python train.py --head_dim=64 --norm="layernorm" --tie_word_embeddings=false --schedule="wsd" --decay_shape="linear" --batch_tokens=32768 --z_loss=1e-05 --dataset="wikipedia_en"
Each number is 128 + 24 x the weight over its row's rms, rounded and kept within 0 to 255. Layers, rows and columns count from 0. Numbers have three digits each. The size before them is the row's rms in percent of the matrix's.

# layer 3 attention query, 192x192, rms 0.227, rows 93-135, columns 128-191
108:143178103118113130117145139123130144116127111117166157110125147116095122120120124144159181079107167115094168100057096171090171127147157138146142155107105138150105161107164135076125122148144147
104:141123125150107150187083137140103143153111119102071145104120145116169122136105093173125101134111135092068137131145131130148149148142087129126114103108137135129141158122140140126116145107109129
107:157090166152077138135156104090131141086137127129127103142166123163131141121125087134105131111145115106161122163151124127146172122112111095108136114172120115099116100135163130087134100111109082
106:131134120061108167089162178135085146146119196064142132157110157143154146135116115144140102102127093107143087157128111119154118099113176115097129134129169111143138160120167111107149116147119124
109:128107143140156102144103080134107116157111094121131092167167103100129100098162090126139154127170144134159149151124108127160143122133103123157141113124134103081157109158099136106131128149095137
106:099114125136110128105145100111129141121104142122140185149092099116160193111091120136158181120126126160138153105152081082144106125154172107176175144137141135121139118107118132126167088112133124
108:116185130139154149129123108148142140114100154107103105141127144139103099131109103169144136113116098135144182104096113161143137139133126120119151094170088141117109129158171151151138143111159091
106:174116110132149117132130120118110100106145160085126145117154113157105172096134116129144121142100113148148145086157109140144091086141090110137170100130123148147144145120104145114094176117110125
116:144097116162092111150120114176147109142128156119137132147144125105144148093138145156129140145060133158137140085139114143091159127150153122142092114107094142161107101130155140158129138111130132
110:089133117096124150101121164098135141123147139122092141125127148155112166100140110088134160136148172124143094135114101156132152110126121098121133161118088106109108147117131128129126130142105088
105:143162126142122132144160133101096138156081093166102154117152112100131078145128152096155152168124146151120121126115140142084112121102109145138084154203145141165150130189110096094144117104131130
099:122152114123136141157154111135071108093133120150145113123132131145129164126166119164171149144114121121108135122134152112101151151104107132117111137150126146110085104121145123161124162109125146
108:132152142118145090169110137127141153111185183148092132109157172086154147109080104096138127156142143139174133090168171111139170122153130120130111104147107136135121129102175153117138139118137162
109:141141126092098128121102097150144090157156065169159122112142126123193174160142138127108168122123150128123163088123146115152131113122155111120122129103149143203133129138145126087101106104132114
104:124114125159120103105178114160186124119151119111163104139120142096088140133116122156136136150095110124125111115163092095104145137090139087084127150135100121107149097101108135111121127142119138
114:164134146138164102154143171100108132146092095102118091128090092134140081101110084141136137136126132149119115081101103098116126186098159152092137108097108124162181141107131124140139197114138131
106:128122134151088105140188124128116081107145094127152102110160097157157106123125176130119114132117155145155138132105129118142138188105128131136115133131117128178155151103122122150089168125140131
117:134117107104156095126129110137127105154095101119177139110171139163170113139148120141100165143153118138116135164121123125123111144138094100148080136131142105114136137134186116103097177144129096
101:095086133096080109168131128156149138083159150130179145127168117118129135105121130144201158105105130066120155117078129160143117107116171113113121105068144135156123161152111150088136113142142106
111:128127138129141114085140156149169114146160131086158170143096116114123085122147149113093154088104102114131147151111163132148155165119125105136114128172136146097144143144155146159150128185107142
107:137080104157135157103129184114088158098148104143140109139120074105141125140141086105140126103143142154133094188139122166123118159135140094114144136136048146123110124122146140128146184110148152
105:138169173087164136126089103092142137105114121143129138131120085170143125114115128123145161121075132139132124139141107130151135099160123171149095125125101109107122129117123101161146123137138157
108:114130121160115135135136116117180106136114161139133141127117081128109091120162129159151130130127135106133106143159165168154172103109118175161116128128096138127138131134086126099098120110093107
112:146146097146129149127132102138127099118152064137120143097167141113115074090145157144148108089114135134134149105127161088151101107109189137127115094157088106121095128104131148107110119148148112
114:136127143175143170147096110125156096168088133090152163166149112121151087160123160134122151113142114140132117124097126138160140149105162126114145155146139144123122143109122121126149087130155124
101:086080099109116149178118111100083113142131110117130091151119172148116134129174132143143166136093109124160139156120180102112131136135118196095142112106132148133105157131115121156085111149138146
108:136146125146129139100166108148111110155139151108156107129132132137124150170070102127126130149143165192107143100112121151164163145106137148145110109114130130123138126139118161141116158151161102
106:126129116146084122145179146124125110118136126114091183153106132145159121164149111118153120151167124114158153110144111184194127100137100111119190152119113091126135136191125114151150166124140149
109:159116150102132095112140162153124064155130131173132144129142162117123152084115136113115154117139109135124143120120128125157116110158124135146123164088148147107086173133153101153143174125144125
101:138121115120100175147145100114142147111082148145080137085144140178099081120094120127118140118150106152146134130080116119145169132127123121118127136135151127123151095132166107107207138095126120
111:177140124139123130117113128111120140139128144170165190104124140135130083140085130171105109129107125094100118163118111079150143126143165129158087107113146114173141130073115127120154130136124173
107:153112160121115107134160132142160115138134129112123116127090154110098096123134137123143153104144115137133123108189142111131169102121117134136136142198109153068159132123122163116145103114101187
106:143115138114149128136124119154120103124182138111115094172107140155146148163123160121117121124129122200154094131104120135097181077157098128114111141118149163114098091143149107104174099098102153
110:110148116155087125167124116108114126139061132127152120103152135112099145087089144119113119122188140089138131114142111106130074142119161135084154172167131133136110057155164135154120114129094100
108:154096091138155142140153118109084106163156121179106158110099115125102117117118107121111134121111116135174106160097108124131132119125133112162100151131071157131119147134114124116120154132138167
091:130102145129131114116124137134138112074126113156153112146130148131110085124131109141160085144176156101123121109133127172152076113133135141120110129084128140114162166115126167156137145160121111
123:162140160167107131097171162130131111099101154173154096165133123115131132137132150160181090150166127106130122120106143157124105108141155127142110158103151142103125145120071157171129119152128127
077:110139142156119095113130105093116118092137127138127108134169120128088082159118109090118119118138099130122115116111123118120144120124093141099123158112125121113160131146174138140108127124128141
084:130146095138117110126137132133126120196127171101125104139139107141172127116152139107106133112118115134150151144104141101139116169166132109115132133138134142142105142139184086147139141141107146
087:171130149133160114128191087112138164123129108150087139130124113148120123151147127164119121134129121102160094129112105100192151103123121113111147118153159159112130090119152141116155161171129164
082:136142127138147107115151167153145106126098098121150100165105138128136188117147129126105149099141125113095133154113109147124168147091092143095138119098164181138121126124069145105135110124150155
076:177127173100147113166135151113129165088121116174111166129143134107140134083125117131164148143122118095134118125119102132115104106126137155180145154086142123135139117132112162122185145132121150
074:157073108117109110096165128160096119126124133132150149148131119130125176158136145140083105133116137115179129188126130099120148109109165161097119140142169147142102153105107143095120143140154131
# layer 3 attention key, 192x192, rms 0.233, rows 93-135, columns 128-191
107:144125147161132143134151085142138105092194128163128171121164120122112121101125090130089107140136114164169136137126170135137115133111153110102134132110095099144159158109145135124132097119104119
117:135130092136115149148155131151127155091118146164150107107106157111123137125100119132114087106118159135142103136109101148141163159154141139123122111118103157114105123139139139105191095159111091
113:129156160117089115157131145117130158103120136116141137113116125182135092129147089121146172116186099154142103148153097150126117129145098151121136120138108088158079101155154140127115148145123158
107:153146125137167094166142096143129127124149109135136163134151141128123104086141160144137128098099124148151089142150100128110122126147114168147137094162139141132124153138103146143141106148155137
109:167135131095135150124101117170095121110108116118146118082116145114207178147128098109130118174136097164127196101150119122139136140146119134135155123126114110172142158147103129168103166147081146
109:133116107098122139122121115125158142178132118138120159126153115150119086140125144110101093135129132145150153142129147122128141118136147096132141098100117141132132181063148122135138107127154088
111:111087136143148135130107068113108118127113094163136102136117100128115158077124093171127122108142138123151120092133149102146124142131143152126137102165144119138133128156099101082137111121104139
108:193136102138088126149113125121170126109106142162113158135123111127140152160151115111110106132151139072154107181103102153098180130071147108157109139104105190130120143138113123152138126132139120
114:131159158112151155125159125132101134096128118156092146088137166129173116134107108124133102134120104102107137138143188099128132133132135126174130151112109135169144117128114123152112136111179125
113:133107158153120134110117145124089115134123116168124123139120064107127107087139108123147157147091104131146135143133159135106144121112155089128101158185177141090129165148136129131175125100147127
108:146128117147142090163096127120169113085157148095151136141156119129129098145123144160123104147153146142088170110126193173073152154130120187104134096114147133136130109147125133117137169078110109
101:136133135172125132118127152154176162152143174116134105103137145138158153144141124146118131130114107135139126129105123107161156149134117137130125122098115089123177133109147086125148118104109149
115:073160152111173124083123147110122132106110114116139138114133113156125149135166094123163124127129125165150097118157118120113113101095122138143133117105108151092151142174130125101134124136089128
112:115158157133130154139129108111093098165128098152138110144158155117132133085122121126140084160138163146107157161156122154116161115132142139113142122135074094132116109137146098152174126096154136
114:148142103089122142126109139112128130154111152168145139153140159152136140159090113113102145087127174188102100170097185122101136152128194157125127059157138134131131169076151160123138124105160101
113:114103137097121113127154157128147092131111123159094105133114103114133149127114125118066102143159132141163108125093155118124120139133132141138150091125121118114136109124138113133181132153106137
106:097111100111099132101148139136110121117125105125144115141112160117089141113137144144142122134134109185091094108119130175142181093156104150095166126124121141104135123153130145126114141145133117
119:148147130133094137123112096140139175147131072149129103163145165103159154114139123081129124138133157128115113091157101131103116149137170120136133112113142105132096161123153106131127136115107161
110:147144104113123138140131158100132125144110113075120129120133103143156121158113055144158096144126164154124160131145087127161165128140072105114179119137118154117149143084120159120125084091107144
112:174087109120096147179094146095171136107111094110153113200105103150137170092128104100149098107107120167140109104111137134109132176132144130127130139127164138143156124108092170150125126148149108
118:145161154136112163130138068145127103134120164124118142133132113141094144142127118102114132166101156130095103143146141147148136106103176129138129169126123120124139130108089173116103104176130171
105:173169097151120137144133136153119135117170127092101114142107039144125137124087171133112102130134080135138105108119136120140124175172111177145107107130144116147146136165117116122110115145075115
103:128145117116133176124088154112135136152092091125088128115144122147132139130133112103122096110132145142114150105134125144140109113109092133116075146124150170173137096135098139131092163107165126
115:082138128122112138135144155098116122066137149173137171139124141103092141155133109126154131129083127108160144128090132117133124106165117136124133168119158127127131148125092124097134145124122125
116:132112160106096175155119094087148146105099081153125143105147158140126096093124125157114129119161123130119135139122144138120163139116149096138059092138103109146138128100095140125120129148146133
101:091136149147147097162124153138124133089100115133134112163136105129120128098160113087102120139148096108133164138131153133160089152086163122116143124137086121164142126126092126156162112139176113
109:139103162131159131128091136145121172097111118126145171123133153091145171140127127121103134142116147155156108178146072126169118137132109145138152181109154191111142134137105153080121117090113107
106:136107120131122096134132126175169100147121114166112137073144089097133146093127097124130126125123145153134148146136105140145116142124107121133163127159134159160134123109085126149119128133131150
112:114170151142116094129099140120138189170083106095142150143147122075136151129089110123087120144159147121161174104108101049106093109134147115114139159110122110129106141134114170134134109168163153
103:093114130120083120162128159133083140135150125134136150119093156119147151090136186083122136179152154153118164106141132117106134147133139157124107096166163115133120154120137133122126124139130118
112:132178157159152097105094145136130142100134150116137150116111120124112127181131146102158097122092153158187114120168084106149160101155097152131151129095130103119112112125149129163100099101160096
107:152132172112127191126102130129156108129122126134154108133107142154115147113149143090142108124138118129165151123101129123126151117110086121129096156148109086105052129106083131106131155143151132
108:090147127114146108160138119087159176169157159165150117115142145109118154087135171111148129098140115112084160114157150120156115159103124129126158143095107130149120096120106102196083132103085100
108:148114125134162101104171102137119122124095132126126138081128126133136176144145109107156141127161164144108130132135153122103112128120097156142105112132175057086143180117095177155148123164138109
109:128131137173121143131157132175172143133157122175135145158098143137087152132115105089112127140159140132134167163129121180082125131083121122144114083102130155132134144126112135119111136127101158
066:139137119167122138145152125108103144123157146127128125118135108178125141132108130138162158079084155127169163152140146097144103143104146129122135156080095143135150124167155137121122124140128093
083:145103128079132129141148141183163109099137133139176159128101157133094146105099138151139075174154121083170112115134135166144146169134136134150105088138125128129167103141124145152083125114116115
076:120123148106121146125186127116103161133120118121136069105119107149106139156073172146199121117122152081130134152109135122159120140092142115119127161122173127102121118106131164121167118128142099
082:117160145130130131138155126097139129087125107137139104092130144105165099176130119155092114131100140116148128156109141125162109099143107104187099150084126091101105122163116144093111109110180105
093:108159143110119124124153098126128097184132121110101156161123116115110108134141133115097158103112096180161109118082128131081082081096083145152125120149111148148153144114120124133119121149114106
085:109145151104104138108114130098121143112119137132146112152123130136132104117126171164099117105133113122088092119137077167138108129087137086087131165120129106131149169100098148141142138176145142
078:118093126126133104144100133114142139159113093119178095143094160123098111073098184143116148131145117168139123138106131163081142112141126108110095167131135126159191155094120109077124110114071128
079:146143146116152132117144130148127123190130097143121127169164083133172138092079104094178100093108140111135104087140115107144134098084126130123167142162107112167152158123105155108125097126124116
# layer 3 attention value, 192x192, rms 0.215, rows 64-127, columns 128-191
089:143119156117140126147127116101138101154137142119156131141168147111148151108122100111148098117163109132092092126110117122152138136090153132154145071142168088099120081125102146099110077104149117
093:131147091157095106132139118118132184111119134112125114107165151175107145121139148103146115139139119049139123128159129144132105146176163144182139150116149144129130138086200103127118116119139124
095:128108104177109089088097108162115131109117136195113163156092135132093125108121115161124108179109148165119087117146112127089108137134126136128141095128122129124138115114105082164101160132094150
083:072100114145145114149121132113139169137140136149135159132165093107153106135179150160133078100130101131152122114101124129108170136115114119127098114120152108155131148136114115117134129073111161
091:118131109162173128133145121126125119126090129118093122161100141100136159174123137111142149133125133167142119142164115126116099137135154106117093107110114161103124071119081104089157090113161134
094:148158158134130132120158126118152166124108116129135148141165093095141121129154110098157095152139081097172072159100091152116096147117113150107084103163144119138151101108128112185130130166118134
082:112088115153141126106113151141126138095146137152126106128108102083146139112121125116127134084149135098149080113162077160135129125131145105123145156112159132143163154148128128174115127137143133
091:133143107136156110131087121128110048156135144116131119098140123151117132129153128063135087136146101139110104122100108085145117114121144131122125156117105114137141108110110110096100114121119149
090:125116141130180142115144146111182115087145173134105132117071105119132114085111106134157125121096128132130152118151118106124116167133121134137101164163098085152130110141132136140139147148108068
095:064157163115090113123161151155104141152117127152151151140139159100113090123146151103146154158085124128159156107148117116124087133125161119125080120143184140156109167114111137093140167092140126
083:120108098102123121118153115122140137090160131126135145093132115135107128103117115127127160131124165144137160101159132121098163104182084085137120106157120143120146111169135154105100115114153128
092:163123102117125086163128091086119130143086145113093110109111118111150110137131093110128135153150109097144112139094109106133121113115091127131158128144115083126182116133129155148101132132145113
100:116116127135123125194134093128169105122146112127156137096145146181134154118134136118158112152129117136138075105059124115128091090139165107108139159126168106090109104133091098113129140127125167
095:139114176092162145126151151155115150127117094144099081126147152126106130190156137144141174130110138137144107139102116169116088087133124122128116132122098108133143142102098174121104140117103101
098:118129132169142139086151135145125114097149095139152177173126093119150107159170093138093139105096140143127155148175140088155117156141155105123115129149137119138137161146183134162109143110154093
091:106145117128135156129191130114095124084131084144100127164134083123109157133098173115124137123129096116108160126092134185094129143122125162141108105154134084125117131106092165161110138170160161
093:112155087118166110138138098100139102120142125095117130159131101138144153134175126161140148118131126135140108152097158157148126161109156102148153116161131129122161125148152145092127144127133091
099:131122147125165168152137133112125091106158125092088163169097102107113118126169158128123116104112143131141153082152193109123151099137134124105147180158194112112102114165151118125098134083129150
093:153115111120108120126142127115130112130116131113139125125145138119104136113122085092159116126136095145144109133093082131094153135145134107108154147104152161168104107089067141132140137153095135
102:106131146152147146127134141145109137092124114086114115131096127144133100120151126180139107118106117150106117133168121131137129132157152126156077123144152134117126165113193074066108092116122134
088:105112120133147124137094133138085130134132133128109098104153090143133098113120146168122090120120146135093079111146082111126084082127105069114152135105120176134146109113128101100189086163107075
096:141152138191111143127109163134144140115142142110145116168128118139149149133106119114110155139091121139102136123096124128117143112117138098121136102155148153122146120147107104145143120118111150
099:118142139128154145137136131153138098112096118117102103147116141166145131137118121066162074146143142147098085106178132147109126132095139122148133116109135164112127113141139139152128138137124135
096:112148146140126162132104149136095127115134139107124162151133119163108117160131132161135084120127155102126114127138067093099110094124112161162141078118124161153185127138114173122144145114108106
093:103157149113123083135067122132120122105130134104137098144133145141150130126136135088133124111145131108123138119152091122150140091122121130141109165158087137128178085116094156121163094112148188
085:118096097122108105165128121149133143123121121079118125106133115111139138128146194140121129093140153142159123117090066121088141117148117142097115083081092118097098140127170123161147132186142125
093:137105148138136128105140118120138136177140130101152120113128101138122097102118086122117120165103149132134125136132101094119090133142128140144112122057107142115091106126124116133089149115138116
089:120095160150100120141132148119142091112163107141163109111195142130132109172091151150091110121159161136120120198117132143125113109097141080107091185129134130118122088133161125093132156066120117
102:130122169070175130161118145164118117139151108126134129128147099086125166097121113157123124115125130127092084136121168133110147155164124075145116124117130136126132137122139136061152146133157138
098:114119147131155140151164133112146099115100057142120125097174168142149149132131095165151109155152129144162125094133137098146096142121160116112175121105117080135108140100141151105150135149149112
091:115136116110136117113174109159166156127098158138108132180182104107191145112165076146159138147108127171116131190154151132138130117120135129128141133097162146091140097100084165126091112154144112
101:135144134150133147145101135100116127145144157140108116120137113122123110113084109125167153123155117093121091120117156099158095105159112114168139120124133139109142154136159083175164122116098097
092:117111114116144101098184114161131116118114122125096137167140142104120129204133129104134111141115174142170144107127099145117111149158141131113133140131112146118150080119116091091137104154121054
094:123126148115143149115141142097140146165109106136085099139146141130143081163149128129109110126150155112159137109110131118116104153145118147144163132202108171119094160146147158117146089149113123
096:131114127125107140126088104163141121135133132173162106074107098134138107137109138127145151096157131113139118180154078103153104189116163083122157134117128110164096097148108131156119099143139084
097:196131105134097182108131118079182127114081090114139130129109145164089164154101152127149121156112091095097095170128119091154136121152087081079114099111138119185162119109140125088137130143118161
097:167124124134141146157167131116154130154129156128154115129175109137159132130112138138139104140166161137158146153153156185067096111164107155122118081149086118096148118127129121050124149154116144
088:144178116121137122129106131130101126078167150126140136182132101082148134125129112085160150108136153144152131130122134075111109105095125154102128134097094130096126151099099123139101147140117144
086:140154124100080165123126203135128140103138133120160126150130116107145108123144127090105131098156129126116120164158161105126094113146097095123116124095114147144114167170137147150087130141107103
087:091138124082151131163092162115126106117107108081147078117126133142143116188154159125099170094159131130096078077104161147109122146119143110111126152140130122134126141180104139094118127120149125
091:158148144140140124121086148114082111135110151167098114121100131135115099111150122129158107107125107118115104175108125150153115141118170133126094115118142143148144109137130096149111101120087101
097:128117146093198072144064132123142142176132143153130136165123118150089130103101099135135113105133126131094119085169094101164130095104131147120099085109088127139145109134146105161077083154174108
095:102155135127129106144139046140142117108130112147154145119138168148147110104139138091093143126145117150107109158144102125122120106103092149149120128098120136138109135125106150122121179135091152
103:115127097149109140143145142108109114091168133108128110107117099124113155139139124148150135095162109116113158128089128125149166108089106100170143189152110114171149136156125104163097092091083121
087:109125095121158098177133110129101159129105106105109125140161134113088118136136098166160105094098085140098143138144148148101071116123138115149203123154090113084151153146129116115171173166138137
095:150137141130142126130076147136125091143125115114118130142110165139105150168136119097118126113092132085153141160101100124117145111069074093111128145121122128156105089159108113105106136173126129
094:143175120107121129149148145128132126115139152116139124134112071102130148118124118132108112124144127136099129148133109109093144132116137108120107130149159148118112152137135153142147140066104142
099:141132162153098163109149152101120147112116137133099133154110104127123162166130076118145125109127143162118137133156137167116145113126128187152157139103137121126121124094135121169140087108109104
090:101116097143087106106151162125163092133122112141092124126108119145066136128109110080099144128111126099112142138141148177162135100126149088125091126137125122121154112130146111142123060083143139
092:100082165093067163132107156132114092128125167140148095171110079113120151166148108114105132118155133150149101152100122143118105154156100135140140155122134134175131123098130138161112124134119121
092:170135113132107131119127121117091138112111172139110121101116119154128131135090108115137101103114142137127178116135084192087139129187172153129153139092150147121101132114125080116147140114116120
099:126109063164098102150143106121097143137127097086088128114153118109165179120138140133099139115110110113158161120159142139113117135149126140126133118097099087129125151104149131096158126139121121
085:137184091128108121123117122142128150151073138110092130110135085162133136087169129135142145129174142114115113133164140150132098146055132087123146124104119103113113120127100128156170132107120109
095:120148165083132105156125134134127137114139118113125166174154130116111121123131125158164089146155136129151139111089167108099114115119096117140139138122137141124119160112124142153122161098151125
093:158096110068127123158177125104148135180157104088130140126131116169153151118138104147135103115126171110119135138135142090136185179167115143084130144132129157120148128145111161119173103165076144
095:093137146120173120107162098115122124145153139115124132147121118127124096158112139095099115132128102153169107107139111130139137131163134091138159154126160119135139116124064093108154132109140113
085:131120137149089158124119161131119115147099101138114131132080131130129094149096145109128151156107078148133129128186154108173133135102122086113160145134111160117154132129122114135149133122122130
083:142134159126073130142119126098148097147150142101143131159158139134122142138128074155149117086133093143160136119105092135121131173168156117153098159098143147147171114101117156133106145174149121
093:080135172147159094063180148157112133129117132160159186145144133126138117150120085110133114136137104123149095133112125102146138099148127110117067108112170139124147089123153083129121152103112119
098:152134102152171161186111143175141141102088110137163105122153144172166137093136159120142175136146116138188107093127129114150112097131124112135108150159118093165115165148150085189130119116113144
096:110141143125147150151112152137156126088124161118125161138103076142139137118126154143110105177160123135125085114112126088123111129129078131099139116124101144124064174131116136120083100104132106
091:106100109084104135153140121113095153131155158112120149148116123117132116119103134153144128142140131154127142116073127118173133122160144164106131156150098157105160109149102122113127132137143118
099:158112139105077137133191097158107096118137127147147135120092168130100126137133145086120096136110146157123139126124112089163110108148111098166130176126076169141132125147146122120128106086102158
098:136122144135113120129130106143023112171155106122114098132120099113154141115129145170136136124116114082144084127162156135118128151130088140139106120136155138127131141158150115141128126112088129
# layer 3 attention output (transposed), 192x192, rms 0.202, rows 64-127, columns 128-191
095:133099093133159107160131160148087145117157117127088106139120077076108103159111111155138137151111139144197128147121134158103115158139172107113107137115115145169136081191154103175135143097131136
097:137130132100098115109146176122144119131123135134178153122124161110127141158138133178148104106145142120109122140166111148123163139135115121104117115186112105123094179155108155117152129148116119
099:165119117108136161138113134136136128113154109123113078139139119146104123150180120094107137091162107107104146133137124134199151108161117071110140127100158139149142118141138134100124110143116125
092:139157114106139153110134148168161127109132092093152150155143128133126117132143148122111088162103122167142150123095174109109128160126140125129143103082104084099105121121139118156112126150115135
100:191088164098091114116104135171131098100153109136152137129118110095115161113150101114124108110118131117089144131100158124101145138152156113128107127129103129143105138155134139121096125127130204
100:159165123088113140142101131107146114156139143171117086128109147146166119139117123131091137123097142157110149143128144093121144134170143092106167114096126129164112122114129139093163152133131119
090:155100128122116106107115127116150153122158102118122149126195113124137130120144138142124080101129143103145144131129206106176113142140153130129137113115126137075106138128131125100118153145132143
091:091097121104137115123134188114121169103106106167106137149121135125182139117097118138157152108119101122136125165122147094120139089182102135143107138133151121167130112132108171183147095158115116
090:139120155155098140153133120152082097117143142141115115104177137160140128130119121146082163132157105155145116130120152144103109157124191124135144136134097144104091126129137142110154111164117169
100:156156112151122144140104123140164140100077157103124099126091119132159109105113118130153108065164165145171102091146123121095130123173101157122124124080108132114141095155150125143126128125121126
090:130138120103087138136138130120161116083114100158157178127102101103125122157115110154073094164129138161113123165130113152140109173128143093136120099145179135112120101112095142140107139160136144
100:129090156151109127150147184140164123154132150100106103125106125142130163147115132099111138160127114162132121101124148133131125141090135119161135135117146118141129096101107134137114103146095169
098:111160179126113144118134131131111139119103128130147163148103106145149114122112108129115173123130111126098125121199117157094138141125093143144139119103123133139153131172124122135113132142157111
100:136136094162101112126122122102124144090138158135168151162097143131143136117097134088154114164097159112149117196128182148142087164143147103116186148126115105134109092134137080127092093119126172
098:135130114137119114142166123097107116158149136146133052116111127151139131111143142113125090089112172137101140142118172145135129130141154120133153102104139104171124132111108116114120176129148170
094:165104107132132136118104133124134174172124115089130158120139095130139135126180106106133096121146136108100109128135134118126106095126118149118124117145097121106112097153140164135112169116128100
099:135122167105120119136164143105108099118128128145104152084095147101117166174092110107096152168111132152161117130116131113123124163112137157120147101143168150158148148139132132140161136090123135
103:117146120124144125125161174106113160124060114124173110127120109126125103110101102134133154155122115127132146113115116123160116131100142083109118114153080187166143120120103172133105155144117119
100:123137127114127125095124111135128145134163138093104084136133105081119139104155153150103091199178129126136106144137145101166094137168136147133165117127150164136139093188118113116113140115158137
105:113118112153113155136209106089133107096120159127119079130146151142123078144126128117129126137131125090115117150095105136175124129098102097091155124119158154110137162113114151206120108135109111
098:134150128115094141093135150129099101155148101155125121134131155139148121110135140125152147148121139179060132169102148147142077110109143104136095086143146077136148135118141125142078111163097148
099:095147142132109157149156103093142106172134196145114089120108143108142106074107117115115148105113137143118135174176108140174150111126147126100138158109129104118143111164093163116103114110083115
097:107103129083142114112085167122100144125126122117156125118140096126111102137090165102099119112128134103161135151166090151146087122146126125169105121117147133167147133120104150119169124134125187
092:084127087160127108128105108105190136096099105105101110178110159107113143127111152136111123142110111094092134136122153170159186132104160120115123125155152086159131165153154121129125116143119174
100:106118104131129114119142099112142131136130148114135182124147065141115118134148106157122137108148116134101133133110153098086113096174154112144149072127142142156120145125115123138126115143127114
096:129115196117139159116126151092126108102187124131120145150060120158118154196178140147141099131131120126117148152164116153135140116100152156170140126126201131104134082126164147137093103124116125
098:124136141137102147122099084127129161119149106153123118135102171166110160181163140138095146105177110135129128137134128153142117103146115138113143134147143124155123117141169135162142123131116151
097:162118124154092119166147136128093139117135154161138146109083111122121121088162106164148126151131127136122182143134095137109117152095167147108160162129133127147160156093136150122105160080121133
104:150152168161155100108143096120127155135078120164149145158084153118123097148139145104105134124133112111117152125153119112135110078145173159133087133173132158128138133169140106159159150149164147
099:142174125147155148124123119154110119136134140131107086128102071122094118151101143086098116116121122082099127111137169095171104145124089152120149108144135150120141105089121115131128129121106123
097:106129123112168118116103115112109091112167143113125114120082108107151131150131137044132132147128100146127126130150171093112149154129163117152130088131102147165172155148139103143125047157139114
102:120157131074144086178118120085122118176136144154124146090152132105149103109138118137140097114056114127103143128158141187131124117088160137138149099149101130100122131130124157128172113121117116
094:143116142152156122133087173119128099109139123164128150119119095122125132125118105076114141115112151107160122138181220128148100112140151119105126124154133136080106135140152131146115136138131103
099:123129118105103116106138138112083084171144112127180120124156103105142108132095115114127098142116112114128127151135168131110062113114120099113114132125112125152082078146120105140122142136140118
103:099136132125138146082134139139118132144121098130110159100109138134142151063109124162097111114157109108118177147149175106143148121113169135081151177089141140121138144149110090094139100102174155
097:118148109092160134114161140177093135134155157165087185172115119135118129078127166114120138131157150141097149078090145133111159146126117123195111173168115108132141120144165151091095142124102171
098:090168130127112125143146116137120113108151114093144142121114116101092141088157143104128149154122105154127070141103124094131109086126121115134126142185130158156143158130163151162105131141135081
094:108076150141154152116167129111139140130106105110117155109127138131146167145140093085167124139136144145132121103165130138157139122161155134116140108169132130119114109168155132117116105145121105
090:110148095154134131106159094148145122178150119085138124145078089125158143138106148124168126139119136137170139111109118123149143106127137125138114146168115093088159103121126142104151110138128103
094:180117135132139112129153114153123149114130121150122139143144113105139126099115122141144149139076125172140149144097125145124102084132129167142130124143151142149126121103172153161125152108133125
099:149091118109153137128119125112092167137161109150134127112149139117164112091133126131117111121113126138107134177115138129094136110138162153142108134085090120114125148141143151100133175127166138
097:117130151074134137118135131112166091135068137116113106127182131121102134113099111130121146113096135165135150081101147120133121162113135130102150143141138116141099096102120149150195140128097123
097:145138135157131125106160127114138134072094110146120134134081155134124130113114105079139111138126112162114131121149146113069101105106120115119123157153160106119170183162077087124118099164130132
106:118129121116124116154133153114170121148163148115047115152120144148141116101118081155121096167155142113131074126140074140098138119119150143099124077133122145090127144100130152095137170166095085
093:137126137109131091144130150110133094143147136144185148144118144133137098108096122090079133117129121129143124135136153142103148107090088152105087050126145177133130116124158119150100066122123153
093:069137104158103123090077142106131117109128104130152134169155119144107155132155104066182104115108130146096101084102090128145112140142134142130110098117122166142138116128139148141142113109101160
100:109131085133125118173161080067116128158107163123129126140123130172144132129097174136113118118136114139137140125104080127161132165162125150091152169142131110122183116166126177102119135119131112
102:105139144107177132172127103108176141124147096086169140108158159080096120138155107129114133160092101100136124076167110156135108117122137116147134093165119119143157123127112131111141128143131138
093:089065159141111128170076142131141168164125139133146142141085116114162117097095153139140161131153123096135108155147122114112142097114140124100125137120117136063142148105131091133192111116116088
100:168132127124172119122139135139114121148134157088116112126154160126152123143131146131113131136133156113120168079108130135139137146131174106143075123077130112158131134132145160105163144117118111
094:146127139127130126136143095134119144152152144161152119106150147158108114117165179127131131137100096082082118140134151147160109109156090108125099104155114113140146105140101103079141129098119139
104:119158161125139125069137127146145109174182151139094159149169143123160159135149077110152090166117116151123115153105135139167138129137136153140113137157185118137131105152135139155073152150154134
087:134111130140137109073153127122140097123146134161117136146126188124122121078113137132148124159072189126096111151097113082108134133104104132170113129148121097126154140132084116099148111071140155
095:122097109150137151100147137106151096125115119090108095126103158102138104101140125098127121162139141156126106160109086130134124132160127148131136103163102139130164115077133112147147154093110117
097:125173157109136130120142105113130062138100128151107127102111095056104130154114154148153086139118147100115111114128094122164135125125142178163136137159111150122132145102149146125103140108127151
094:088153138116147145116134158176126117120142093154121114083165120147147162142169148118126121148111149131146110147187116142124088116157121141118110129078086114116151133160129138129084129174116120
096:134126099130175174122110171105143122129143122122159166077132159132103112122182145146148138129159130108094160170132112143106114125132117185143098106111173137111154134152146137103177151115119144
091:081155137142152137172117083131139094146104132149147111152111114097094124122178140157127145123127183099144125154145143133128135153081160116165117116138138110180134118150147178107144134147144109
094:158149137108112115171175181096162127140138170127094137100103147160109123164139140127140143099108131097178145144134142149158107119128166116123122120137126097097103121169166120122144133152126090
101:103131073147094126097136068135123149092117143115155167110123099169154083142136154131151124125093144142111129142158146117141131124099140129098119122153116129104104095152099149093084184154134155
107:128129105139135096139091140123110128096140116125146133104147134151112150175109133164137124135148137129126092105113170133166173128088180090085089117146113123142170077160149142143097145126141113
096:135185126151122135147138167124111128116125153089130119113105113098088194147077145092127132095099149129119138123184119193130168175112104166124123126101134136133129108154130126156085133149148160
101:125107115154155102153117125133135104157127115105111147150115144125134112126123114215130181110139087085082135100155138125094127121142102147092174105153170114088109128117122130126104125127150122
111:146134126151100141106071068119151150135073143130131103139139124128112134110111119109141095084127129088128132120130107158114086097083160137092131112089094105175108134111111122117111145132124122